config = dict(
    num_key_value_heads=8,
    qk_norm=False,
    beta2=0.95,
    decay_fraction=0.633,
    max_seq_len=1024,
    max_steps=5660,
)
Each number is 500 + 40 x the weight over its row's rms, rounded and kept within 0 to 999. Layers, rows and columns count from 0. Numbers have three digits each. The size before them is the row's rms in percent of the matrix's.

# v: layer 2 attention value, 512x512, rms 0.0256, rows 142-191, columns 0-63
# o: layer 2 attention output (transposed), 512x512, rms 0.0144, rows 142-191, columns 0-63
# q: layer 2 attention query, 512x512, rms 0.0232, rows 192-241, columns 0-63
# k: layer 2 attention key, 512x512, rms 0.0214, rows 192-241, columns 0-63
v142 060:483460581589597512504565485531475383500566499483490472542528497541473510570530417511456472510491484528501461498543467534489455521497498494470558520511463501476509532493611445441441509493577482
o142 072:487513497525558473516454764517522492483491536502490502487677490508498609504510512514503494509517680644498493505530489518505507519512504490517502472512488485494494508510507501511511504495512503
v143 082:525528486445436531556410483457496562542446537465507518442471475527593526398549503512511415485464488467509588505500517444483559486502483471592550491500519492523475435440493531471496467501444517
o143 082:499462505499419489485511394514504500496496420514514515478456514501485375507473533495501515502504349419521495497449490457489472492498490524484439556494493485502505503514477489468497493519483487
v144 073:522517514417477527410461509500543446402531534554505582442562538521476534532494465562459441500478492482578445556506491483506468473509503515437468492499504535513559399446529516516422447500474489
o144 087:489491503493471484515507249474469518510485506482480499496211490500504458488493510490502485522484434421480508495488503517498520501501494502524478471529492514469504490523508494491506511505494506
v145 103:476539477503503534550578504518489535530584491504503496541443518454516483520532483553569389506518548503582527450501477606500440547501481547516550510551544494450552518508551591476486510489537485
o145 079:507526500514525511501542435537541472523530581519500526518349501499481543499496511553504506522522494462552515508525515570489482506513504486479479427483498501545525517491506476541482486509507487
v146 066:537508504456464471503468540542516483433515531560498568422547529499444525498489468481479452455489529497519521557481496489529502488536504555500494473503497500519528425541454535520488531479486463
o146 083:485472512489463494493533280504477491520487495491509506500232503497505441493491502480497499500488482391510502506485505462493527495504495507500473508492512512484499497502501489499493490509498509
v147 056:549541476439449573489406538489545471471466527560482561408515539503450499433459513534527463499508494449536523503470507449531536513502507488473421476513519497530537425458483530521525480459495501
o147 072:499499506489450520491525227488503507517504470488489504509267513493504384504490495498490498511500308340487501510478501485498504486490498500496507513493496510480495487503499490488497492507496503
v148 071:469501495532480481643504536480449617489572484432498502472543518372490476480511510491521491512506515537462601478438499553482489454517499594491593510484475469469467516584553564487634557507481457
o148 079:513479505503520527490531606543524479511506556513532511510503496502492557513501505536506510494529706417533482513509506484489443511527512502490474502476515483561499536468494495561478501487523500
v149 058:495518502460511528503535469515501498602422511477510466514433506526555484467495472515519414503457480448482509508541500521534499552527499451527469490499464510564523524425519531507455486463514494
o149 077:500519483518498500491504495510503518484524477500488495480639508499506451503494509525492497493489336572511494486489503539506470485485496504490508505507499495468515488509502493478503500499496483
v150 056:523484519485426512455452497440494429482491510505506551443443533528534485510457438524513498488475568499530485482537520444545526532489523443474358497484496469542515420383480486545510439482497484
o150 066:482502506512450495497529266468486499491508460497493497504330504499508403492503505490497491510483273413469510497477493498498491479483497503512507474512497524501510505506506508492495498503487489
v151 069:520490498512522522407494530525531479432544485611524462535524463535480521533548580558494466493506480511528404517509452463483468489421508495481512496516531523497578482396492471493326427495478465
o151 077:468500496495531489510420715503490488508482502508502505472648492505496606500490504467497506491494694656477500481521492505502548510515495513507477498529490502451500491531508513445530522504473491
v152 063:458447554529557479561578482521481558564523511474504407604513475471546507512490462481473518503552479527517536456545490535478521463516515483485578526543481492455485603545539449450448493534544520
o152 070:500507498504551501502475747528503497490504537504507513484705508511506601505511503518509508504508682627510500512530499516504496516527513498492501473490504473487518502497499504524509504499501514
v153 056:507541469401446555521446524500510522445533511476553584434507527540516503501483474502467401453462492511518552514533491496556494522524482528520492491485543507528523403470501560544510542493468471
o153 074:491478500496449523498520210516487506518500481501497507495242487492496413495479500498495494514511361375526506499478513475491498480514494517497479525490514502495506500505487478496493493507496503
v154 067:523514540455473513471470493475502576616442519459514538436457505502570468441514469499548377455477484447537508494472561491531544519516456472650497490515524492530516436472487553507517526452479518
o154 074:487473487513466519478557316512496507511512449516498524505418509504481375511482499496497523515506296448555478505468513480497470481500483510461492526492513505499504505492495480495491490507491505
v155 061:459456492550573491465601464536500431496568476490488470573491465529464488595488541455487589520507485517479428522514482526499454512493476450472448522501446510495484548557532437477469548526549499
o155 077:482532492492565475514453773501499506470486541501504465510701476505510634499508472490510481497515668623492491498534490527505526510496500491499530480527501510521482505501502519501511503487514494
v156 079:505525516436484513467547499513532493510574503503517558519476504512512478520496493582491409478502541489598506489501486576493459520479490530497530503524539469464547465489539551526447495473529496
o156 073:489522495507511492505550321500522489509521555503490517504275498498484502499492510542504501513524434431509507507516509559489499500511499494496490420507507527520503520496508484562494501500507507
v157 061:500482526571516515510539496499508494583371483483496450546475467558480510530510497448532616528546462499448455488516515480465524489494530431562516506492535510502478612519462409510497475499505560
o157 074:510492496495503479488463763488496513492488467495509494497794518506514530519512495464504507453489576616481488490481498471503502514498507499492500546488492487489494507496492523460509496498493498
v158 066:453436509550564525511609477549486480549497505506505402568494447518529478545500485476498546513498489513501502472548482508438494485449485475505524508558498515494505575489515421480443488524529512
o158 073:505518496511564493508469745507514502484510526509499499493745499505503596496513504508504498507500632634490501503526491549509509514499509496496523457509496492498506501496510503510504509499492496
v159 063:473454497527548493484560478484508483540464492546500411556452451513533506487489472514516524537508465502477477454561497497504453505448475430506478488524454498541529582460470431494441441511531517
o159 079:503515492511549498502472755498518500481502506508499495492752508514501578490515506510501509491490601639470514497516490538515493523496504505499520474509485477470510500508502509494515510505484491
v160 077:524490509460482522357461500521541380450507503550495563489505497596464519528495506516458454464495504498566422525485497468507473566508515499501405466487565545522520429460478514560475529487476489
o160 077:473505501495455487521513212460483516499500504492473486512253470484495435485498501502501486510500320416484496499505496550496534488491499499503507467523495545499484493513522505500511507493487503
v161 067:497492501541516515535519485474503542549453485483489482588466468584518486509541568435408503525499471501528482488482481504525565512485455415568530520507556493506516547465484433499388502520480507
o161 075:484492501498509486499446702500470514492486447507498495465747487495490477511491499462506514470496545629504464494484492464503507492512485520501482522512507510486491499518494510476509511507478471
v162 073:499502534404494554426464513504545494430541495577499530458562542446470498507470460570494497480504511495526500471475471468495461466499489525388464499486556514504511479480532422500421379495489473
o162 084:496513490499490477519533300479506482538504523486503513497223502495496492488506533512503507517481490419424513499503495513504508509493505501538490426508489505475526496511512501520502522503480530
v163 083:522497472452475499484525516543509507474540503503519550513472494560522499482543514510492376475492507497579473530502521562541481526529473530527486485534555507503549429509515581503437576510491491
o163 077:484504497501498520496539260510507495506529546499493498497243476485488493506495504524497508521510429419570487498520504570497519482503490498465490436491507540486506502503514490561508489513497498
v164 056:528510522411407566498450520477504508519472510437527568466473530541537525444511432499489448498464502477551511525527484476499600534519457484487471519480584487512505372366520492543451456489465496
o164 070:514501498516428498509524276479495513476502458495485515475344504504496369494491508503498496545501263386491501499476506480496492476484489493515489469515506504496503500516483501509479504500504499
v165 120:509483529509494497505429494449480501493459515482515504437545475530524525453516526483484546486475461495440526501494525429458535445479499477525488509468457501516431499492482452507530477515486477
o165 075:500468500505470490486460564513525524479478400509525499477655520489505436523492508472506506492498463467458480494449489426506472502507500526511500584506495473491477509513481499441509514500496498
v166 061:478498475498477479568469507481491521445524470535510460477562485455472523444505473519466544484483500547497545523492485503458493471510498547441570529493506462479489530571566504477523464488503447
o166 071:511510518489524505511521489501502487491504550495505517501362515509505544501510517515493516508475663428475519497523497499494504533511499482503476470481512489514517510498505497550497500496490524
v167 082:505522512472502488468532538522520492479517506591505509473561529428476498538520443552574415506526527533529516483472483555511434522524515571506530508519496478497510501539518571469485491505534439
o167 078:486493497505536510498560504507504449529505571508501510531362508507504578492504521525495521502473634521512511494541514547495515535500496498476464437468496495471533506498520492519504492499504509
v168 062:508511461482535474553491508533487553440573488503475534534573532489430534491518523479477543518530519530466511559443522539517501489538536552451557498490473495463461493596526526496525507532513440
o168 073:497494505493524505488501520512505486496479557495510492500383490500507569490498486511501505495509706456521490498518493477505524500515508499505488510489514509502495509489490509538506504499523504
v169 062:472500456594506473558498514514454525476504480523481488490580512448488490483557566510605456510508512542379501498478506538432464423518490602564590481484504498480475491593510608475613603502506442
o169 072:515469515503524522495504640515538493513485546499521503515497505490505606511495487506496496475500718463532500493522499495494495516511500503473477533477501503535493518479507506503507478502524503
v170 071:447466477502509497507551517528503554405598482582462500542545516469422525494486515515492561493537524542509521458513433522521383478501487528427556529466545467459504551467513437466409422547516459
o170 075:490514506500549491515475598501495468526497562498502488496476481501507605478514511529512500489495703539429502480538485525504511540508511521514486413505495507479509501517513499540510519500471505
v171 065:465484509518548493525547540517521529449562461461494536532570489535513524551559528520477430482510508534578453550446487499491460481507466518483541498533540504478516491523548473488381556547507493
o171 073:479490491501557484509473639517499493512501540514496498476531472483478588513492502498515515509518732564543475494525497525493522512550497506492492455504505517482499505499515488536514507501495506
v172 074:471473507536530463541494511517498521486470485463498497515569467486464549518547556417404540500538505558484479566489478493515513438500486495591552489499532498544492554540438436460490521493479469
o172 075:502474506488518481486447712501457512491478463504520491493732482502495513507488492465523505469503666597503482490491495438501505500531498520478483547501512488489486502504489521496515508513489490
v173 101:527505534501513502449421495448478447494471530471504514431550467557527530483511522507497533495457469483485464520513525436479522501482494454473458494440413493518482475466515438492462478523486510
o173 076:481487486519470466505445604493520530495466420502486488477637493503504455509487497447494507509517469544467500500481499438498501493510493507540516569545490490468470505530493498408503523500495505
v174 068:511476493468460523464491519516482448403554530524485590450556541499457511531502524484479466488506500495577500551471468531544475485529498521442460495467495503484523403461518557509439523503489487
o174 078:481482502497451500508492224490482514504480505494496488502229475489498441484482499487501483514504374397496505502484503482498512483506483516525463491529503517501498497510500484480496504502497498
v175 109:500495559492533532614427534474492546457531510457511495425591478451506541476519478483478529502484480513480592505469496482469507460482485512487544494472454470493437515471550472457540489516488500
o175 084:507474498530501498476456662535505516472475456522531511486681504508498453522479511504519520516515599535484508484465506404500470520531515516510503556497504437480505520510478480472507533504498522
v176 056:473511458514519509545492505531485525402559496496492506519590510473485532469494508556537549506512504552436472536472448504453456451508490609427592484486474506470449518562556467516541525520520441
o176 070:521495508493525480514500645494500484501485538484512498503464496510508603502506493501506498496487716504494502504511495473508504515503493496515484498498497496514499515507485501507501502499515514
v177 073:491478538517554488408490510486494404490478491511477484500543468554486540545518541493498520524491473521492411534516500456517527511474488427469439462466450532526480494487507411500408494487525527
o177 073:484497492496514471504431739500477529479474451501486474486708489509495528494490491442501498504500606629480489495502478451501545506510494493520514531540493496470475496523485508427515503495489489
v178 065:523482513508525548480495490479522506555436513531494454513445519512504492453480478514530529524499485465495494430541518479465500511470501404496466485508504492541550554401462474511452465509522477
o178 077:510525492504487499507494567490502504487505449487498493480672516507505463502515504498492501483468382583460488503494505511503493508478493501509506499496484472472498478511502509472509503503480478
v179 058:484460527554559520484568516543527407398584503573471442518536492508406532585520492488483551482507493525487447493493483522484384466460500515470512505496432510501511525497565446477393476541576488
o179 071:481505495501554495508448734517502495501489537503502496494634496504513614489505487492516496505505723606490493512529485493504530511513507506509516481517494484491492487531497503488513501499503501
v180 057:522506484488443508512438561504522506422528517510487571435561543474461512437505502497500471468489511520491559535468512501500490490532517555508514521505512508483496428522528556523538481469468479
o180 077:507479501505454516500518206507497496522497497498497502505228499489491414496486502494506496511515389356503502505480518484496490484497493505500488511490496507510495500504499492499482501498512509
v181 067:527525502485509485472478479485478496603415518530482473448439514503513460497447502502543546546542448456481505453523515474452520510504537457573457488517477500547484564487446520526571455507492507
o181 073:522500508490478503492545460490505515510509434481499511523604531500518439505508497473485487491468305519486510506475499486501493509477509504483508554484489492486500490503484516456495484509503491
v182 064:492490554549556501553485543505499521527491501521517478469550465448476539472553494470495503498520492531432512516465519496483474422494506568546558509498466487474489560581508489435530491521516498
o182 075:501479505495535491476468746523499503491488486505533493511737505493508560511490494489515508485510712571499496488493506471505491522523499507483492558478500472493498508496492494485512510499505497
v183 071:536540497473438581477427496484500428440474525520488551437519503487432540496464516507552560502495517504463501504471512467494492533509537517430416497449514516483466465525469541536603470458501489
o183 074:498498496492433499508508245465509513505491486488491495536251503497505419500502495488492485528500332349444512505485499470497520491482511488528510516506496505521493496497494510474489493485508510
v184 068:489525511472442477504447510493472485459537507528496554430567546424456529526476446528521506489466512517489496495457558450486514472510512517440525498486501497449484430545522526492604507489443507
o184 085:500477511481444498503523364504505507512477478494510506504282514494504459498496495480500490513505506357503515509484510430493483489500506493518476549489503478531495503497483501465493491500523516
v185 067:527497515483547537459545506518512498586503484433529456532407449537580474513527488522490451484508495475536491496560493546521501558508501439595460503503463482552522523380549474491427530514524519
o185 080:491514493523541512493517547509492495482522479525486494496674487503483473496492516519511518504508384634529484490503505540512479493507484505483513467501498506491508500505506485531507497502478489
v186 060:515527449464432513505440537478489547420571517493485599472533517532446510491506528493473444459494494494530533541509508491483501520477505572488486472498564534479543377534526563501529556506455462
o186 076:488483499490454518508506235506505502515504495497503507501223480484504453500482504489485485528519420352512512506498514491488514469498503505499476510503511518514494501509496490505492490499512499
v187 054:457462552519575528523596469526478509541466496475524426548458472493492498499504498459504572516540484514495527505503461538466504470460465441522533504515473483540474573456524431460405504527554527
o187 074:502507497509544483484456797511492500471503480501503491493763513511508536490507516492510506493481633675504482497489480483503507518512491506496516487497495484467496495506495503501511510510476497
v188 071:548527476496429507566434478481466543540443503429537519447403471526560470395500527477510501462474475460456574467512498475480571513481478477599501492482491508525500472487488550480609508482476538
o188 076:513500487508417503482512367511495517500493438495510506502476510501501394506485501496495499504518314412521506511463494465492454458490493510485486559484510489522477509499485509468488491512514484
v189 054:489472473566524479577535516521508487474497478490510453502553481438427502519513559460517529549507493549416525489479521518486453477475494519512556519503490502472515603646484533477606556538549465
o189 071:499489500486519516496453740520514509490488530503517496517678507491505602502499474500502488497507732545520501509515503504496501510507514506490511534489510484517490521491500499506504507485528500
v190 071:510516497443469555500472456477509551590475484505530490477436506523573511456521507526499434495477461457543539462506496481477526518493510469525517506501446491544504514422523504481435480527455510
o190 073:512504495507464497497498457504513517487491437506512519466562507508485403505490525504507517492495317508490490490467503490500468492499493515506473513511503478485518491527505473470503498520476492
v191 055:527500503511520526443529466506510463583415503514514486511432515509543476510461507485552526535496482460475459447498517490492442527494495421550427488511518493536496554397394480537532492502509537
o191 074:501511489495506489499520501495483489500510452504498497508620517498497441503512505493496489489482310566484509498493504508496489497483497508490519495500501511503503492486490509468502492499476490
q192 085:500474498521405486487440486450520517485472510491485498466453507501562490481464544541556513509501552426472531475521562488467467476444481530490553506468501546544466449509510571597535567533522507
k192 099:470520451537479468479449368527413494490454501513529528489444521500501418518491488498488524528499351331494515551479484474448493472452520522513441565499515483428439492537482476498502468494465482
q193 134:544463539465546431513440524449556452468486541536498444481566484552464553506502539484428527498484417541521463480432541449481525475452445471521509442485552479458477535492494408508489455529457533
k193 120:519441487488524485497454729485499509516508511546527543483677496479484521552495539518477514465520500683485431516484474497476431456482514456488471432472498479499555512450411494406483480548471511
q194 089:495503513475553466548620546573465510525542442552472450486564513443465541483493454472493516451515530573488504560566468488508533478573545474545486517532506447503506439513488488447520495488515467
k194 096:504549546479504517493516487461567487501495521483504541497441471538509498461521477549580467493499610459490550458501480545575482544496527495452533510478504511528517500505539526577493538459494531
q195 085:485483549464507506479474508508538480436527527456502546458473541544498508489536504548470498502459625449512513492473492490553454486473496532466556494487509519500497494418534444588435514513491534
k195 088:476461473519416517530473382555516494470487529514502486503385501493521443515520520519477495496498396291546467517484453468480463515515484511497459410548507530495558544467521518485501477489502509
q196 094:498468508500479466494444567447519495466501490527532443429501498496534514550486546563512515501506505475491495450555563519425489456509508498537471488465429522520502431531435511527512518516507497
k196 100:489490461575515469465475480474381522517508469499513561529548501479496446455500494492477522546514404474475525562458554492491498466486496504545511558482500475392481476511458489490493471470484505
q197 110:509434475532552459488541526568493482471534445489490448453551484498511538513599558523467559550540562531491544514540530481470536482498483493529474477501534527507540470482407492562456484533451500
k197 098:504529500536494513490496394512462490489498547513508566506443531507490454478486496531517488535519492350484553516497523480517491502455500514481501563444488508431453503562526513559534530468525519
q198 092:474500508494554508530598497576453461552528467472487521538573501519512514442519429434484475505541565558509507532528455489538526544497511494468498515539553484479502505514526498465488492491505496
k198 101:525547526467484551522559499526617465481501553496502485481426494511486554536503507555529486463468638470530482462502447519527496539520512496458522420512521525579533504508558517525521540506527504
q199 081:499474534468573451548612529560545483529465473556539461531557484496482525471454454421485422463563452542534510513530431482507527521550543512511466510494491470517460543581466503421533520484558524
k199 086:535509517461500507509521599491560500498519499472497491509535473519501578445519466538550506469471653614458537477520496496541511508510563494470528461486537504520535485464500488533470543512485519
q200 107:494484547519460528482444529459531481484507530491481535516521546509494494468491494547497530478447538505497474540432519496562453443489477557504552536472482425527519528501548429552505460499490512
k200 111:483484461503506444509489627520463533486462473519507458486590472520535513540505583464441480504502463492562360442487464501461485521509486511498540439573496531456584574438490502439501486484498486
q201 102:504510488454500512502477574429505507511422501558543444488546465525512549542394499449547501484518444533490495462570512546424475505522496431504501510481402474535463443572476570415534545454574448
k201 112:473527481506550515460479614441441530484561461523473566555594490494511517502501432500476517535563556635450507560492541488536541415538519488521489623509514468456420442518480429479500470492516452
q202 104:491496522527494579458463462475495485465507544417480580495486502534523483432567492572492482532467587499533530513422482490558446507459491519467499482452587523518516532452539457560442497555504547
k202 099:502492480487426452558494454563498488498491511496515420483454516468494478548466578463470504513488445399577361498505452507456478583515450498520515424568525508484555493510519495474541465521547483
q203 100:475528518529583541494601563537460512552488477473493506537573508487461551450498454478499519492490538613528547539473419489525511513512525420493555522503541426476536507489507474470492485517520474
k203 104:484547537443495539515518550494588501458555567502501503483464502485517530519522529539493470465490632501509472495514473494536487545532488505450537487505522494528517510521553494549517493491539500
q204 108:539513561453476449462391411442488540520498579599494470527391505472474407574462450516485501452428411432466453489505551453486532457545477503533522458519492507461494440493495496481532454460487442
k204 097:475490482537551435481519530477424505560465411497540508507588490483506502496479508458509511502514382580474518509486502493515512514444464480497510499496462465485523517445442491445485526533467506
q205 084:473517520470511493522562492570470531593480495511500503553528485482465482482457453428500477465510478531492498536511470468520539522506499483483521525528521445477477485542529478407552479475535462
k205 090:525527503454534537532541574525613484513481497488511507502490481528492564504512470499518498458502598601534526455537453525539514506505541477464549476501493533613529504498541511528472551517469485
q206 102:482533535483409497496406423531480519493537537550469544506426535473467404541492462510495473443444464425511473525463526469529500519531500537442501500546504498456491504540559443510506463436502503
k206 094:540466540511520472499512498563536478510441458487525441505502487515508525487476514461517513486457450512494531473476485538489494508468503475522491448536496519582551486468484501439436534543444540
q207 096:494483537470585508515599603572561482541427442541552436479581501538458563536476498464509466465597494554496514472546502528471491501501518547542497567486448429513493479577475471414513505540507462
k207 089:480539508544458471477460517528543545487553551490485566518485514488542526491534510577478513535464626471503567548480512492516522499485513539495528514481483481428467478462466538546497517437470506
q208 099:498540518473441516542456467432510531477447531549539525503445472482488391493364497495546490500517462441484479494527501539480484461514500494435508524528479568511412503536578572461534519488534514
k208 090:521492454527479451464518462488442470493437479439495439538512481510543540484515476421515494521464415565474492466498519507452552511498519471539444512543489498545505468498476489492457490523495486
q209 100:526478492551529495470518586463497508510486489486520481446588503488488545511519572545546513518506502552465523490505536509459488457494494491543496499455423470526509510501461520529544512518501487
k209 100:449529457580502479495447541492415521515551500510470523536532519486530488471516524487445524548521497473481470531465542480476526495522495538536497602481498461409460472529481497483504481463512519
q210 084:533494464534407520477457466463469499447511531452512557480463514528546506458527572572530515545471587462492515487505549542524474504481460524472485507470520528524522515484489549585484517535498507
k210 091:535510463531504487490501321506468471485489463532496474507420503503475425500495501460503518529486373312523484532518496501434494500489467503523487494510499499461454472542562484510511492456501464
q211 099:537469490506562450502535512518481466523485509548483469466553446527503525487494478466428483531509445532553464522547477454469569487570491411532448416497571544487515460515407484496489518514527488
k211 097:514458500498584500491501655441469490501519476541494533527653513495463535452425499526524551536525535734421559523477585516537496462500504500496510565446501441463463465552485471450539473584492506
q212 118:496457467535556531484523486556457486497559481454491530508558489522492510472580473492455529532479554556513521528508478523579531489539504428510480470540579558522557511457439462514451446484480510
k212 124:525502555455510565501573438503557464490527504516521496473432528501469500486472508557502491478500585415511481455526445537537461555549507507477517444494510525574511534520587510545515546523533512
q213 088:528487519454564505529550501512493528516532483541489446528564527476452527574501434435530505434491440559511497546524479499529528495576541467448506511552459427470517498528512413425512448431513467
k213 094:494511541497523504484534698447515538524505501469466524498603482526498573494519539531446486460517629676502509441464512531541507508524500485485552479511475492526565509465518492465471564521452542
q214 099:479445500551496543458467557454527471458500519457509550450584492527535560505549553522463522553492524537533475505467511470536469433482474483569471456450510464511546571455456458573454455544490555
k214 095:497446477514498476502471622580434527494526445558496495516554511481480491510514530506475520511537527483510390496492490520479500493523476527486519539563516506454535503518504487441540472481540457
q215 089:522500511508460496490503584520526526461480474494545503507522576448457537549515521565576516489491546512454526498524537536503455448477531573511561563479399417534553491532511507513503466490534446
k215 087:455539497533481476463492431499465519503513507536493586532412478521540449502533498523453500507529491308507497511474500493478500473476522554513545535536486525457483482525482493564465547431431540
q216 118:537429440483518463558566531538546513447482440526517373482517459520502565564528499456475514513585458507498527486588518521497526492547503481568429498543476536561518485516431491482463464475504504
k216 118:511481540496553569447509428454508508521571505475531622536498521516499461448508432575506519518516539515478613507528537509543478496472534504469512551417489447446464508519528487551492546477489548
q217 116:438534553528557547497590552567498499536525481482478577539551517492446518437531468510489517491484573543539541588445431511536500485510508527442579551468508435482512514490574465522483492512486503
k217 109:512520541439449510530511461516625517449503568471490453436404504503537513548505525540488459463484604397556443472520447495527488578541516520482521433543543550546535550466560545539520490508536509
q218 082:487522482494517519552559484488468476557501528478494514550545478520498515444478461429477456485524471536500501519454475519557551568519507466480509504515521422504488562491540494471514499495498491
k218 093:503536514441509537519540603548609498482503507472504434476503486497535592525536503525498475444475620604532456462565435498537507520546474505455510445494527516570557499478541494483515521507549462
q219 095:485509484507491517514566456549436446598522512456501526569539469491520516423507469432505446491517476554540499530441432472544521564544504447492475493501577493487474553510524518478506510485534505
k219 100:528515541447541545543552603526618488471504487533499441448484501500501564521491496498510483461491619617496451477555471528535500517545505475470480451500520535571518512497517495512514503534529477
q220 122:532445475472600473503524570461514488451465494516530399453576450575498565544501518480435504533511452558554474488521460475479547438529503412523426430494451496521505516497416411492478506503526536
k220 115:467454498523509521454487652497449549488593482524479573527602524475502523482504497526468551502554549619474520514498569508498464474533491495525523539489521455408505481522471493454496463539486519
q221 107:522469446555494570511495422503465511504542501453468536545498491531495488490540474470439523501451467475542492554525514508566544518528506448454425434545592537504557514442517430516442454445478532
k221 100:540473557472539517521548554499550482488516455491500430484544492527443522512460501482491473451524509594509465443492471533551463512535513473494504455510519503607568523517563475452492528572536511
q222 102:511422488496540436504508582507516468473489486574521495428551513542510517526527537532509475517516538525486455468530526478417485458486497519523517485461482531498523429513371494531494508547473506
k222 101:509525443567504471445438448449398532493508500512494565540505505490478487463505513524499544553511482398483564545450524509471483448431515488513514536486474464419466483525483490525502515472470493
q223 109:502556492475427564492434512443479554526498540560465483537449518432475450571456520490575520439485410485477523482497545549505511510547533505489539516501426459524499512528547524432527503429553462
k223 121:494494515550546383500490626469429513540484442484496490531628475538532564515538495500413489503518444628471515506513486446471532443487482489546550528556481483483485434448459448458481506498454507
q224 095:487523521473572511534632600560507512504471464520516463552555526504462561493485448447523463458559513578498525503543464551476494496593532500503496532501456449506496481554457501392539490493540465
k224 096:485531532493491549506496525463561523507577529497502565484454496500541525473534499566503505493478657473525535513490467530542516512518530521474549510500488486482509501505515504596511543475472548
q225 123:463498499505502536525509414558507466502545443457482533543447516460498439524531472477478548497467496417515512546504499499551471570470509539500487517570555531438483516444535513482475451479473496
k225 120:561497556440470536517538396512598467480487558449529474461441532518499505527512474493552483467467484475514529448503460501555514564506495480446489447477498530644529537477554508534476564533509518
q226 115:528439484529514474506512502506516517452495502488502467464485425571564541523535554502450450543553499487512497454513503493492487479487458495554404439522523557533499529504444548506473505534484537
k226 122:544497508484523533476507394505468492501515450532547526551505557482452454458479422509499586570516491495515506574588532515520547503501540546483506580450511456433461493528542450526507478449511449
q227 112:461491513550513530502562540551473477532540468484458570554546552512446508443557416522537548495479627560482533540481451493531492504496518530496616530459526460494549429457492463546502484516486465
k227 097:463557536479477568495496448528567501473540545459507512441401462497542496553497529550482472462490541366552449511514460497534491545504489530472521453528512499485498579500525535547524531498523508
q228 101:479509508540506456491518597474520502511448492511545452452554495501516533492488569557546513541546531544476519450551501484431519468449498516558547510457438458552484461536456554499544549532512462
k228 100:465518460532504490472442440554415522487523507525488533529484505489518461491515494507496496544501479438468505578519532472478509479485524514518479576460483477381427482530462517550537481462522477
q229 118:487488491539545558519572490548486481507552456405444567529562495508500480452544478483463517539494556554517532553458444516588523520500489443466512506532555508510533556443536460539450452472494525
k229 119:510498527445459548515547506537590483444493553508474443456423507495505547546508521528504487470502599425553447436531432515535477502554524475472489424502551527594558541507552520536526504529565520
q230 122:449462510509525538521563460602487447475547461418450544540536511521495497466554480484497491516488576499489545536475474490552482528494492526463505527537579528474516530473545478546433475498493558
k230 122:554515535453448553519542415509603454495483540498523461445380495508503511519513497542504486466465564365555466439493438523510465544512530510457480412492511530616561534475578513525499538538512529
q231 077:489459515523538494458507584523560487467493455435513497467486514530506552467557517532463543569509578513518483485451505470485450468458468527524552478431517526503519530428425466559444507572462511
k231 075:477469478491453528514447463570498515494525530529525531457465485435505432530528526524505486536501507388549457507498484482529475513523488561506510517497561521494526542504499528528496472457535499
q232 106:502593541513377510461417417449448544538470588523475540502377510452517441463460504559562469496429489416488462474480504524500513473512515513504541493463479497477507467491535575533569557477546465
k232 104:464494486536546411506497476473440501503473441498487460530501464482497465492442505437530488508484349526484483562496554490463549485478460491537492522527477494473436476519421478464516448496481468
q233 119:535452496510540405523469494438510482486469515536541439458518449544509511509505517466420521557499461524519457475559512475430534475498473409571440380481526551492470468530400516510503522530471503
k233 119:537477427536563537425474559482429510497514454559505540547631500470463481454459488478515525559564445646423523535510570479469492453464498500499480589467483448401424483552478493441536461519544444
q234 135:560468499517517477484420496424482490495481594538546555484537479559493500432493513531460484553497500534478452499476483475470487403520504423508505452446502489504536480515500432546472519535500510
k234 123:446511513559533472466501615560405538472515421523466460522626469457477517545469554434451504539537476645515458509479534485447505506491446500522524517527490439396488499521471485412555439504499504
q235 095:546507484460509412542514475477502488535486486541553402476482446458539510534428499408475463516532402506505444475548519498433531503497505435590450457523498536525476510565463551443553503514504482
k235 092:522478462511572483455501571436479522531478469527502535543604510511476507438470471488557530547490487691399565537523571510536507464468513471457482596447452470497410434524448490490512511480465482
q236 112:518449467555526519473434453478493499460564537475489529480526481538521499467561510529420509550439521516511485521485509469547540469490464458530448420481588540518568528473467440589457472512466557
k236 110:522483528501528481501512551548445485496458430547500442510558512459433479482422546433518506561536409543495421468524491530463465519436478475478499495494521481410517508524539482432568495538552491
q237 114:506433505533520532478452430496455493464554543483460558492505490548494484508578486513425515496437512479532486549486511465572494509492491494470474426524617536452525510441502414572407435516441580
k237 109:571477524469473518522511528523534457492477484499520431486517505515443497532480519480485505478503449544490455420466479553500450545504504491491521404539503500603599499476556487417482531572519530
q238 081:490432496538518514491491562490540463467479507459510538498565539536485542478574532586483497511532594502503500480463499481506460453470481524473492505476478524536525505490501441552469506541465521
k238 081:465501480535476513470446495562438563485532497511482495490471539464514468503492561503470514536492468370535453546466489502486467476495506529544523504495518485391488477499483493520515465471508471
q239 094:525509525473548498560468456447482447496496575428500523525514475539537486491476458439450424527473465509557471489466463450502534491499527446506411415569568491458439503494498472490474478504508541
k239 090:543468498438493497479487640525514479513467492535495449463566511468472578484462507480529545462496565656479441469499494540517489486516510430469514455490501483564572482475501502427515455579502464
q240 085:478526495492492562459472544504531523451465493427477511497483556503484507573489552555570550486480558470479544501509517528538455480446498554457539565521405476545522495452539494556471511518484520
k240 080:478486472526397507491480406478429496506498547472497525506407492513550432504529482519447457513514469302505496521484467469471496505512490502550498535516526494452523531505523518511478475485496552
q241 084:504507536491464523459435473442489475497466548474474559497441552523513470508498524578516495480445571466487491478459500501478453468463465501462497523458467479478478464472534495551521533527478557
k241 089:471504440516451451502458366511425523494491496475502473496435508458532420545489538456491528516514353316547443528469499460454456516511430521520519501560518510437516534469479504468517452471492483